{"n_layer": 11, "d_model": 384, "n_head": 3, "n_kv_head": 1, "head_dim": 128, "d_mlp": 1920, "vocab_size": 4096, "activation": "gelu", "norm": "layernorm", "norm_place": "pre", "norm_eps": 1e-06, "positions": "rope", "rope_base": 10000.0, "rope_fraction": 1.0, "qk_norm": false, "attn_scale": 0.0884, "bias": "none", "tie_embeddings": true, "parallel_block": true, "init": "normal", "init_std_qkv": 0.0404, "init_std_o": 0.00862, "init_std_up": 0.0404, "init_std_down": 0.00862, "optimizer": "ademamix", "lr": 0.000279, "beta1": 0.9, "weight_decay": 0.78, "lr_head": 0.00429, "warmup_steps": 407, "schedule": "wsd", "decay_fraction": 1.0, "decay_shape": "linear", "final_lr_fraction": 0.0, "batch_tokens": [32768, 65536, 98304], "seq_len": 768, "doc_mask": true, "train_tokens": 345600000, "steps": 5589, "dataset": "wikipedia_en"}
Each number is 500 + 40 x the weight over its row's rms, rounded and kept within 0 to 999. Layers, rows and columns count from 0. Numbers have three digits each. The size before them is the row's rms in percent of the matrix's.

# layer 2 MLP down (transposed), 1920x384, rms 0.0285, rows 1836-1919, columns 192-255
102:523461579452463419537593527482546534506559532453428524495440495497470506525496512549596459596483411586450429429536434469556481479571479534493534541466537474451484501496494574490566431500498495
102:578556453506545562441443569441509541499511464511409462526458491505533394491483530466506585481477550521441529460529550457558539419522448529487566539497550486531499522426533462461524473483549495
099:555559564487473522526477482562497529474539522530507562612564516467491492493485499474543496534467513424528416492571488592512459549478565438514526541506500444532505509449551479474506459504494500
106:530534471560470499444472476506533469501545537527519522538467557530552530478559515489483529477492458437530520473477479488525511474538529495466491512508530553495542434584493572523490472479511504
099:492457433532520387524481521563455517537550455517535504519489475479524467452493435465447454431420575490481524514572493516482481470419492457425460465482579555449511489474497489496523465514558498
091:422548560565450469542491503432567428500491515425475468524446490519478462437479483514437474520459523432518462449538521488559464538562501427472517454486417460578514518507552554484476479517501513
107:528578525511527545511539538523496457510545508517510455516449499489429557505580489494490447529553499533551511456474495459497474505501477486485474465539575477510496480504511494431462477518453528
097:595433542488453510474525531467449470434488465587447489490505471480471555548566441428430562527498472469472541508436461539545500475500492494583503467538541519528537596555546480474518462449448487
091:488508435463491491469503436494520509492437537488487505531496470543517505479529544455461455466512516500500433465462471507448408521458519476554497453506473463510543432552445511611535492488538424
097:596518552520465471465492448454491429517495472479504483542523484464468561485511527403480458536472496504560521492495479487487542540486515536456435477460458512531531532602541486431554580491436544
097:450515477578486533556491456511489526573537559458500486459485495430500546465502412549496478474467455543535449559555447465487496464485532467433548445482529483485495524460437488495525499515513487
095:554479469539491443468502529556503488500514450500495464469493490506451491503473596545491476492520490472496434485569511489517517464534532474494597524526432532481427495436495517439532449532516515
098:480424560466530455496466512496509462464602533535543478463518434558502550504466420502527473439507540492490482557603530565481521515499428529526550517462580469432516468500536401419442521474548497
106:495464457542574511439486545512454406413533540509536532513647544565503431553527493473464562456513490577551512494446497571501569530492450529490473509450480477491422614468535457539502517483467531
107:426496519507509525586495513513515531434490445503507520449493496551510504504477506489506555493481505510549496473415470555505432495472521464490446535487491551438518485484536551453521466499501474
092:476478464558530493491595486423505493518456470463506466483453421448571484571551487483508492537485519535497530511499472572478500518479486484456502447557515492428437527520502501536553508558505512
091:514570512498490479491548518489511532548482480499488570463513483528446436540497459509435456506515489504484465438556510565540487564436411484486551544497469474507558515529465541539562478501493474
104:508488465539487499536477512484504520454383531555491474489541487503492405525505530485534503433482463456530505507519522421446489550488513466477457486496566438449471480531509422560488518572505457
100:435514527546455575488428540505478480552463529578478450443546470473399452517507526462546471462477486476527633520532474555487493508499503500479501516490462430480549463553480474507448478520575475
096:510493465485534517523483543486532508540503557562553456595438500463508484554469540506537458435523490476492422484490533541472488465437485498531463489512508571495469558508494452486554498464513572
098:500501514536507525470512548482503457509488506532503515503493481516482484475443499490508436496453523552567433516488594556531466559460503540524480518470514505499452501498484485502484412505468546
098:485592488477564484542450567509467511476529463488533576569498490569514486484485443468509492491524529552530475485530468490464466561464485455511522445530492540556514514473479543523442456463442525
094:500524526520542463511569477491478531496501504559538562534458461446490495510493471543421494573590574453537518453510478517559408497582477473502550496517525526509560405473510561501479465525534517
099:492492478477540518462453538463526434417438469493551548484458506460541457437477573485477460475546485559440459530521494543454479499448454489510466444535403488486504520525511492456482454537487541
102:519525453537442494440542498479470513469504488481604466571486530447519401462471586512529530537497510484460591476516529521519550441535464418521432491517457517523491446494494520528538549438501521
101:519543503529495470536537519522514444521500559539481472492467517559463450508493566565512455462551528452553516491518510501423496589592507432577520532548513425515499455544498489538604487447551447
096:467576529423540468518395513459516503546535398530514505504586555572521503531487445477534469462476548493469552454480501506489441556440494527482515483491511501469505462548471501573467475417430516
105:501553462493517447459481529468531434537502421480476501483528520486609539512491496473449512515500540473507506516476485465549409507530531443466553557456534548525511540482506500508533554511483518
090:561501502493489513515453493500482529552477512427537498498491512520447448545511530537472494546470482449444459458547516468578559535479527545512486512511552516539469523445517543523489465415448426
100:446528481484518485473451509479449509453532467492479551567520460556481478503466419527511551556458570575535429542553502495476486538545474561522489466615570515524545481482507465415445536536501458
100:528473474507527490515468556484527489510500585464478487461498409473485505469491540496516494456550489506480511530468557582467457557444507488560444456582495492495538503463513511531495467444587518
098:477434463552519441454505567484444550532464497460475525459508496540465575490485514459494444552455550513483422470438603503401555491540460524496487453484490529412524446541478453461516468484400462
088:511470533472533467543522518485504479458514509487515552470498490481454468495490483567495469486454529422488476442500522463492506553449490485553541520515515485439468494406438552551469427547539583
082:420536482566502549503581498532516532455448488534540547509534525583497471443481514458539506503540492571492545434488434499498470550480518404487514442468461475466575484433420546457534439481548457
103:451481522524520502580532519483493517440425504533471510443514510466516488534492503535485543559486528532605628523464467489527484478524498501529477480572523559519502499548488482482474450496540506
102:496506503531627487425476546472504526552493500432602502516514529606509499544479480548525534535494492538527521451454474570522458445467493482491611486478491522497536462531472446535497457525472530
101:524531568496537540467486514431517520449451411515493517480432460471535426490532543520522602491458507484516471483555560515494460483527431516466429474505492532519486517494516467447470527534555500
105:522574487456497490582532579409557479541508545504462480515517514538489548471474485488562509558478601490429471502468508555513560513512551480464536472526490501584446468462507509577424480575535542
100:554511556529441516484589548444466467508421485560481530487524469517481443468569581494511567560527474437503478495493507462506514513560498476558434566561472472545500512491553427491478503503550536
104:590567481481433561421453454424559454477515507452452426473454501534511460392480429463497531461500483412539535517539518501476484472532479550484524493426489497491519491502556576517469604572535512
099:485462473451461506474482567429525476555483502448553478531538543508469485470481487515557540510480540430447501527467495501543486453502484517442536502483496501548484465446396506587549505511496438
104:534499514566510517482458570520480505471501533524481530506487455518531523469525502557496488456471520477539468531477525545497474530472519533492493509514527551545476490551523418479528552554495399
117:509474551499529454513504544464505509532468469477466425489530471526496441567532569458537547562457472469554465518461518443497566455535544486504449496482511514527475483582553507526517518516525505
105:517532500505465497489475509523476560538496426490520493516412592497506522492469460595495495496455516519468461459511477484556454436505506500433532516500481475508507479534479442515507462522447520
104:515486575487458513477580517482493523541489515569449495539530455498501545436513486492463591480477506513485547525479493504427478490471505437542544529459446557468492457547558545515483461548547505
112:546489536454502509482466512558546508464500579508492571467563540517496427533559485464473476531503556503489506551524491494429459571481505594550551468548523502452505478452479502463602497488528457
094:490484514503484528495524451548556515453504519472498548486503514573578510503565445505522508432545463515544483475494474482491479514484399502555605568420453555491510465533565496421519511509483538
106:470438549495538452485475515588469538543503497491497474508493495506491532506417435411473398420552584506569501512522469480518555496521506481456505462463441527475522534572556473441507494548483531
097:479539455480460491475517533518502553509517559491518527506526482526501490482528441529509453506530515467538469501446494513519455452482492479476574471476515517581491508492529456541464505571542475
110:464544521482493407488490453502455492468521493424536563508561513526516510406520527461552501559461516522502405494592425551541494510477526505458507555470472598537489626540524475470477431427480460
093:519629520514446611545581468466518446485538492440500500554537547488471581477502465518518521483521467483517501435501541547496433486551521533479456533517472437494462492418494490514510539593553458
091:506534515535521482525397432560522570557550461498505446550428473549486477541536490458487484551511495505473457501447491563511439510459440617476499510493449476526439529446467534516511512471445562
092:516509537493465612519507534474499500455449490532510477513536505507573456559422545509461435427531442456531398462557532569571513519414515467529484527529569458550548507424461439566453443491488482
110:486515494556432492480476554502530492534469562476527451526517424538532455527477477509503553522533449449534518479525575554508531540572485561448548492472514459514503475564555516483440535513571564
109:480462502533493486539472440484562535553470469450504445518479539486497514544528480521554487427564432520494462512571504505509403470518427612498576535500475449473486498534459495446579450525429503
091:426505552524500475491523494475516387496459492496516506509506511506496465456412510543427577527490553478513480496452463418508509508514485494468642507471505542523606444431489454541489489475502554
099:500481453489477483511512511537467480436451562547476465463538477510485458499512488511444513477486461487481512479542545466473520537474449424476496494467470470465551397450545502564495551521499491
090:550508425541518553488444478474590468427455480457493514562490472487475486542493512495516475425491458501447561449456511497496465508515516518538523530551532429493527499512431562453488520573477462
092:520503499433549500443413444497478456480490483490503518499422497474516544496582569461427544513532486460473485508433465505562511497494496485525450467427488505589512479502512512557532498464529479
110:487525498518473578561545493496472549513441533502507445507469525423499485499479534541458514510474473493513455509429496400495509517522565428522503460584510480461582504449536497486514498474502489
101:487515496473496478529438499556509446502542526529461581552463459551552530529569469504532482492500539489601451505506517593548536480482385560430516476499554489495412472504520470448511538555473549
110:466433471449486565457474466584511515519475492495499475517434540551525514603532496511545434543557518490464499543544469547560523480463484503473503536522465523520516454472502523451470519442586514
103:510477407547489513500594555548503495476465473491435509489537555490488498562509498535486467553507454584482511521518523557453436506523495523555510538510440497490468487586534460510470476556571569
096:533481496532562538484443507552488436501522536399579485455474548574549542535411497572550514388514549494491486485453525464487423566540490440506535480455527487472516490499486497532520574474482533
099:477491502480475488477457492510543521524555506601500485525521485535486509511473483454530509450469516458456456518526541473449544534455551525468510444497565543535461461471540465478520444456530613
098:469538442508496526408495436487533526484551408486519509472519456490457539468465547489493438513475553569491439488459463610520464499509497480482528481523477508552564498465439532457462508474544575
097:529442469533515458550445512498486494454491455483544506569475517515493485508525564502490481475498526558493543511519502498536479527520545538543545447531561481491511524567493547498513489449502508
096:503473495519420528463524454477461468448534477458514453582452467438499601502505487523516556493525476497524447520485457510452549495512386498481450521424528493454475524539490438524477504465469493
090:491524499520428471454464422553533530517456481478531503571456540515440423465480522497440522420470528447443548472474465497585519430509502455434498481482512509489514490466509495499519490573523465
101:539458532531512498509472501452457440532448515502464555493436508549542442505503490519514503440511511454499512511493530491533530453575533489513469477476537418561474531541458539520454478536517488
116:566547460495471556543539520521505485514508490595504469541492514499533497525483483508467522487521559477515427562481496561475479477465491483501538545554515569554568555463529492482500503570554500
096:450465469505483529544486488475514414498549533554442522564488461490502463540485532457549508494472475468463589458478480419471517492534568549462506425456487483461523507493512478445526449591480477
091:433478577482508508520538494504528556484491488488487461527504478587498515549503548479509539464525511460489467472439537545493484514609540474466521463484500529507520526571446488426522531564525515
102:495451543483534459488498497439470470533517488439517492483623538578524519517572470543443550459479470475532530509424440461427539523468476477490500428472399510530472450436520550540520506564536521
093:449489486437433528454554482530495472449474457506453505475495526520522430483478559509514568512454551580527429506431476480555542460563482511494491518510555488529546501539514463415544542547530447
104:454477495517478489495524465582506537512467435541544509548500555498508618474568495440475417511496465515533538499504515533469469524491485561492485485501507432574436578545552431471469430494454528
103:469483537466472502487464495506444483509514544479598531501552515488526462445544462455489490474510488467516452441503528516516515562595599487514513532444545550528462551557480487433570537403507528
099:480489491453525560535479552541497449461488537508526468446476489571495476452484549528457502544620466494472523487521468518508473515562443496518512515547502510507511560591470491457529519523425443
101:486505482549404436519485522527551454514544534548511559484491506546524466558509509545486516534478525502530416486525564525529492465502438457481578550427455553486512494528458473483526556509579443
091:568452503482535507532505447521579413489512454512501396525535573490521491516484463470434519503467527469500497473471502479524493501537583508553523527488434522450533471473517517531512478493543565
093:500543476540538467480517429511473448509470433493522560478507493513496458531527430485603433538484489441540463503534544526490460498508489485510469552473453461515490586487478437517538443490512510
114:450426510455511551557467480494541495507522557531549507487525496552529436523557518533540413464428541508442597455431476455574488514550405535446379533503483415452494452427551518444487499494535498
102:476569579457510531511463528475550529540532555467534444510506537473494568429464500513443525554573493557491519485458472555538510439492588497445585417425479490576495465558514528496497524475469557
099:533585500487533460475486457507549516523556523461559491484525585486528469456513489476461539541464456438540439575524523507493523481445525463528546501566516488568504529490541500599499467464447500
# layer 2 MLP up, 1920x384, rms 0.0409, rows 1837-1919, columns 192-255
102:431535467483568543580470496529507571404494513506527469515471475441493485497527511465468464464511471575462592496492485550479532493506487451505503494509507479501509505499499478457535580527480492
105:448533481559468483497455499523503465472516533523572472509452511466568432511496476545560528523471482478508461460481502438532526500491463514456528478542497445479455534515483487541504510502487524
106:439568465463511455528498465495515488497548535584479539495465511508470518532571511440500507474537495534572547595507535476477584554480480526475498461485545525467465544454466468521460539501515503
103:510481473490471505444530545529488503508423544440419411511529447481448543507512490523524532454438501474517501531506490473517533495466468471572534528507500441484544487536570503565536492473507506
097:540526508520416465436491462470518522602479505511489486511503508425524525513477468561494475494468456530467467455492467436527584481587516580501463475497595529506386552490473492444448519489519561
102:459475512496515525504509480479498490468486484531442490491503450435512512506479531514558524462548493514446458564516497535469521573544507541452513542484487471528449478537479570439468523521546517
097:529506542464514474552562530526488520491488558521534530534466549548471517474487496434559502471497532528520509553505502474519537505483538484481581484465445488511488588466500535499558523516546452
089:498500522545458467527523502534505555442486485488546560547497444450550536538498461496486551530582491513470484503464434584501512482494453526479546535451527515499485488493540518440509519525458614
100:510525535476505529425499516540444545573470511498485501480416508522544432481449544466508520522514495503563460432551501503511473479519530510468491521494519437543503510475534482481504494462482513
095:496548506504510523482506562512459528481453550479478475512507414509471407518509534526500408515447514471503462455463515451517512500544464545438525494538473439572471457536508534510439485505438499
097:510415491499454541518497549563474564545453502476437465506496464527503551541495558526516440579484510418501553482448541506521503503548522428527474513513470525519460487503476516560514459507448443
099:436525471485484498436497481506473543483564548488457467480511516473504502493493508484502559479498425597515388503511451468499519524560523475464614431551523531476451567387521519450541486493519519
101:512450512405502565484520553521471475488547519439480497510549498539537463566480422558529520481532527474500537496461403473541478483458493522466578522482524468494485559479542508575502522531474574
108:502482474384457566459507500515443540496531471514488505538492453479477512496512529453492456456473434468553444502512423425554536501461466440482541495552474475508492576534489508491485612522501507
099:451575552451473464480475527550513471538595514538510505482512477473487482505455455492527544473573527469518444531538532454499505499521492465500558553602516491429501480465576537504526572452535511
096:472471455560500487530464495517492435430487535525484572534489443518482523468528493547552471509478466527484427451457511553431476491493515557484430494472491498480428514515472514484556495442494516
106:535545502496501420526504467475468454512520560493447504511516471560509443472518474467510455424465460450502515495487491457469541451510541476560505473475542460430560523437485439501542545442579498
102:415498517419479497472499519544479571511514553450549453472448479523512497556536497473401462437524557471457549515528421454486555540457513528497557505507538474448496514507472516425531546495523474
094:496457562445528473459519547528436441530515417567482533490497379494533534497492491526596515540542489478521442495446473512451496472563462534490487497438506457480484468516500534517483479516467480
102:491495540431476482443558455483495446520462504514485499503526492519578515551528529549487412528479443488445581448578477517488503466534500513516559519524497513457480497411475518471542534449496499
097:475481452517500537511573490524432514492472499483527451455508409525530527534518413562507411497456466478453544500439494470515450502492509500421461545456515464431553582538452520558501531471546487
102:495447462422488527506462453555425477503485518561490482537543460527524442508529506392534482514546440441504482551486468444555545609448419526443482509530505507448475526494533472503522547460544506
102:510478516443517483476526535485463463504514511504518466466484535502532491529469486516558508523527484496495596528487468462510541555477445482472593519455495479470512496478503494466615507457597464
106:485501522515425491503523520511455501497503401560476490548444537528496517505459517463493502533520433539437408412486534440499544534557510511454456479467466477551481484481493562538512468434504496
096:505398473505462534526465555510462491496523482445500529552436414494551506486551525516604514497466424526396494480491510541515535504491519567523509477455518487524495508472466460548512497531528496
101:424555510490504493497381483471459475533576539492531539494497491489478520459566454549457529514581502516462443482509511457513503454441532489497537488564488519448491482487409548434447513423549508
104:466570544510474481507491467523477486512515541530455471564469506467521480497491500555496470480519499525502433438433496479548478522479466495463483550432535489429498564539513473470498524433551563
091:521574485514541498535469529500474380549518390505478582532433448502472565475557503530492580484632445492483496534524545533502493479421438511517532518494439498428546471456523480486492540524485502
099:531501512514473520470587482506508512539478502543441507480429557547487477480500433485523554459469451415479538505411499444465549495499494426523460536524490454467516417508477523501502505545495544
098:464508415475542523420569475476446482485551489485536516471412480462510550491515528517495562514526503459430505498451454537529497582497495493484517552439450474467477469486540523496515445470503502
101:469455426465501464486514502520449546475509587582490532508450454544423532518455486450488548441493499476529537576446493494470543552520408502534461493490515490455514553425447500441423482451484496
096:479459535508463557509561510463499493481497531511574584562518499436441486459487566508477442542507562491464506504526474491513503496482527432521518534505462499514561439431552495548550493469527430
090:466544527379532429515453455496510524483523523524475496487483461495459479493577434520468469448500486457544464509503548524524485491480483565432490517470556504443523522572564497499452518589423497
100:500498483479524546500539521457454463510509593492465549590387461557492467463494482457482447512506472552502464537539457524550448565461484526575532470543482527507446560497485538505458507507539444
100:453486538471493547564525527530498449477500473538449548512524492488516520504517518512475451462449444574470491499579523493553597476459537519463536453531527528464503514477463611440548489544523516
103:493528481468453491538498521535535517514417460573491452542513521525438466496483453512462526540525491458454582467537559497477501544473450462542478533471476488491509525471504476508496503575421522
099:531477475513505456472522534514448514495575470551484465523509479456454499547457531466476514502560491491504489467457511446461527519392450514462508535515509480437513562519544610475501552543533522
098:539462482492482546514483515469516484507570546471549493568498427501501462462426517542481410465449502513496467436529509495502528449458558513524570545524482429482496470531479497473442529467436491
100:469446505464493526471431496573494434446523554572506489470519403454530499452554529499493506519485459541463559474488472481448460485490514449509515504479409507485475453515421480464441527537512513
100:486491476460507581496511548448435488496485493491488531479565457465469510560511468520471483527478549494441493542528533500498519497466491438413501561532431503511504513494435471445514539565527548
100:551453417522530504510474510541516501498561546536524531480453484534496455518410551469543471478511461582437429486507451533477478493506451499520518578505502508555490547513523546454556513467501550
112:477488436485543504441503476521450447497555558542533496505402518459490478558584515495418482485571422487514520520481500492473563463539562506483470514493490538503512519523579470462489476453527524
108:412534485499472543542504538513478485476552450553496491584493470491484528497570490472487537503584493512588517515495480390509521483507485582522494529580585452501531487460522560535509525488539507
106:446479508454430604515484520517486519416461498508481520531425522534543522485480517426467503442513449529540472543510453510484489455512493495501476512507563382529463564419510549527503564534530506
103:388483574515586534551524525536518455465500475440534530527453486485490518548547544560428518533518487481432559534447524513478476528574539600511572533522526469562488490503508577441474489489558547
095:499569498525483541423425540468465537476494531530495502557500446462529487425561435422511521527591493459509431484505501493480513434472510540513512509440541460507497454527474502529428529542480483
099:383561547475465548469531542526508602460522427518573518580494516488481528487483467521491527518447464561451524455529489499467484517439471441553527477518554489500497529468510506440471528431547559
097:474485518475409478502484603503496556477435535529452501580488552478487463468494530443457426388505533466487474500505464499522507484475500470512559512500459403519449547527455544497456565527499468
103:428500555538527461577587495441438561545502428474573505507456506525440497558490474546531481534527470483510566474469490498459526519475509567442477557544563451428514503457445598469549489499517492
100:500528559439482542469492520523429554559532485473475478488503431471500515557538488620510471481490503608418527422517496468505478506496423480532499516590559454500450558550501517469467519527501568
096:457464527513530567502479571536486491502463429530538526481521464484479487516489565506509449564510473477471498469460490463483482520494503446509502510513466455420533580448507489499509520556534505
100:507497522458538455501550487516552497575495571509615467444425458436515527533492485538519490546487516459533576541529474526431555553465509550532549541541498480506528554561535524514529433509567480
106:483511544526492551542500579495571409546519529554496516534522468475555457452509471487505530454503488530488465428503489510527561515405490547470489481508554472470536535492467568450471571483519500
102:498445497472495529492487472535448557532574502458504494539533527474565491593536524511464473507474526480494546476454491464506542524436467482427494569494483525449445591466477495515447530434530533
095:500484515425493507503454467487409456526536480455494559488481454508505458479529468592542454512571493523506528468497518506464475513499495581531506475584573432474427502479463483506492477509462572
104:476541578476507544507503505500514538539542500477478485505483524425468507499460508457550483447522487570494513498537439446484527494455490545536503455516459454488458544486470589522532527481514480
095:441475495464495522540563524494473498554473465537466483518522508529428516530489461509477570548552485502463573532432556436551482509503426514504525548458464528496429514512554507520485484529485538
096:435474535536435469455547504519531533573537514489442584507462485487450538480495504500508470517486489534524557522515516496504516475478435590479561495515443533527468499477476468443537508553528495
107:493508491476547531509493469514468547525511529584530478503463449502474494557489615508572474554500455474534515563469493529489533478472473529475556483550461499497553503508479526485520576446568494
100:509509561467465528467473549578437430513421517654427520497515467546475490462548482518534547510571498462532517495539470387504502495507512502490482558520531510462528511491486454490456562504510556
107:484495533450567538494502554467462439427499597462499581544520535447449492551528512429452405524479492527468506521522475534470521561496533426466525505504473482500534574554549486444558491432474499
102:469475463457505492481505441492458498467468505523493530546463485465471462464534620514470600524523484482489527486458537500435515542592515466536544524507462402482538534492521422508476509528459515
098:531496510465469461517556516484487550510539418521510500528522468453501510472494470486496520539530505565508511469467451491491514517557469518488514488566528542462510497504501427403460527434553551
101:472439497482480525578493514509466522498448494456471469472500524478538400564487537497522493553499514579454448451520447463541509582542478494453441552534459472498487530447485619524558514456485482
101:500504555495497520535515543529465566533477467463511489509488570535427543526576565514525605485456483491538499498485531473539514561536459492537546512512494516542474472409527484546497459546468474
104:472515446484412550512568532511509530517472520496496468542560529481516476538430514538441550505511490555455504453512521431554522538470464536533504517483497519551432483525555483545500525521587516
101:451537534463562469510566545518386439479498561475519459531463489456530436450484427556539431493509454487491477512469520466519546525494490464485500513477506460457473542484532516532546524503470522
102:530454439443491482462466464486453582528530521533490506513509524466520474462510476589502450547536531530470512510494453504536509482546468491580467498503465527520415509488519436525453502484458486
099:486413555526501511556524491516508470467497485545431455436500463476548539517559449468511477542510522489385483519483545424451500507532406510484514552463453510491506511471442587491514556487569516
108:453512554520461509517501517484495520520505505467554504487468536404447460556569539460479411516490537494570576540499501499478536525448523537478513569596626517523483479422480617466469577492470532
101:517501508538458474515437508471496372528537483495478565528546441522601433492536502536526500547498472456538480506555449437469482519580468522546524468489488449531447518501575487444463533520520664
099:455514559480451518513504520522487522495481475603515532494531555476503447513514458520509515544503499528438485529517489466518518469492486479481483532576564467489482526433486557511568503478530493
102:483488550538530528475511564487442500478566479545526601499511469548509529481402445478490489495583501482544513464476519502463492512454489524525493485472524552534518489457556507512459507453471544
093:546486452526510522461458499508518573600490485529522513524444543561549554468433580532566471456577472459460489517460423471549496513485541522486534489509573489540491542487511533471595524549501554
100:444528424464488498474548471517474476474505496468520473452515477545458446540520536470533493447502460548490474497484482525560533510503490461496509545564477481486504536489461494516516499483501471
097:550428435524542472443454472560480454508466465570458549476436456531508513555530515478530520479500472424404514479527473474447496491516543524497521608474522527547534516476457493495512473464560553
098:483464493422504484494479513511503539551457530560489521544484495582461476466426527449541498487555561507527470541543446483510522460474537507493522525505505449501420569534485448427483546472467533
101:523529468535516458431547509563524508539509513524552596531462458484521482506509553488454519425453459494555533539528436489539584529494476493479507520444514505532541513502529492447503488539536567
097:507508418448578491492522456536530573420490495530469518535472516441530506457595532537512535546505451460506477563531551423501490567524497468509458507548464421517468571474540417459423500462534503
096:421463458469507477515497486531415459446535491527450508516489516489555520575451497450503509476543509523481561567484519461529514530538504442494519459495542424473522528505523512559467486512440591
107:516501494551462462520508539519483498471572494475462477509478502502488514501543467483411563522517507463446581502520509459489521481481459485452611502472470506493490542518538540462471552466466522
099:477491594449513570524485605583453429507445560539461542537461484471500508516482574449553520473532498486511497475531488521466477535566521470433538511488451492516425523492519554531556488485479517
092:489582479499390518476478543501517503491512531514515539545481488476521545515547535480515505477489510533465555503528440439537520502445490532503518474449489549528490485466428482521506521587500488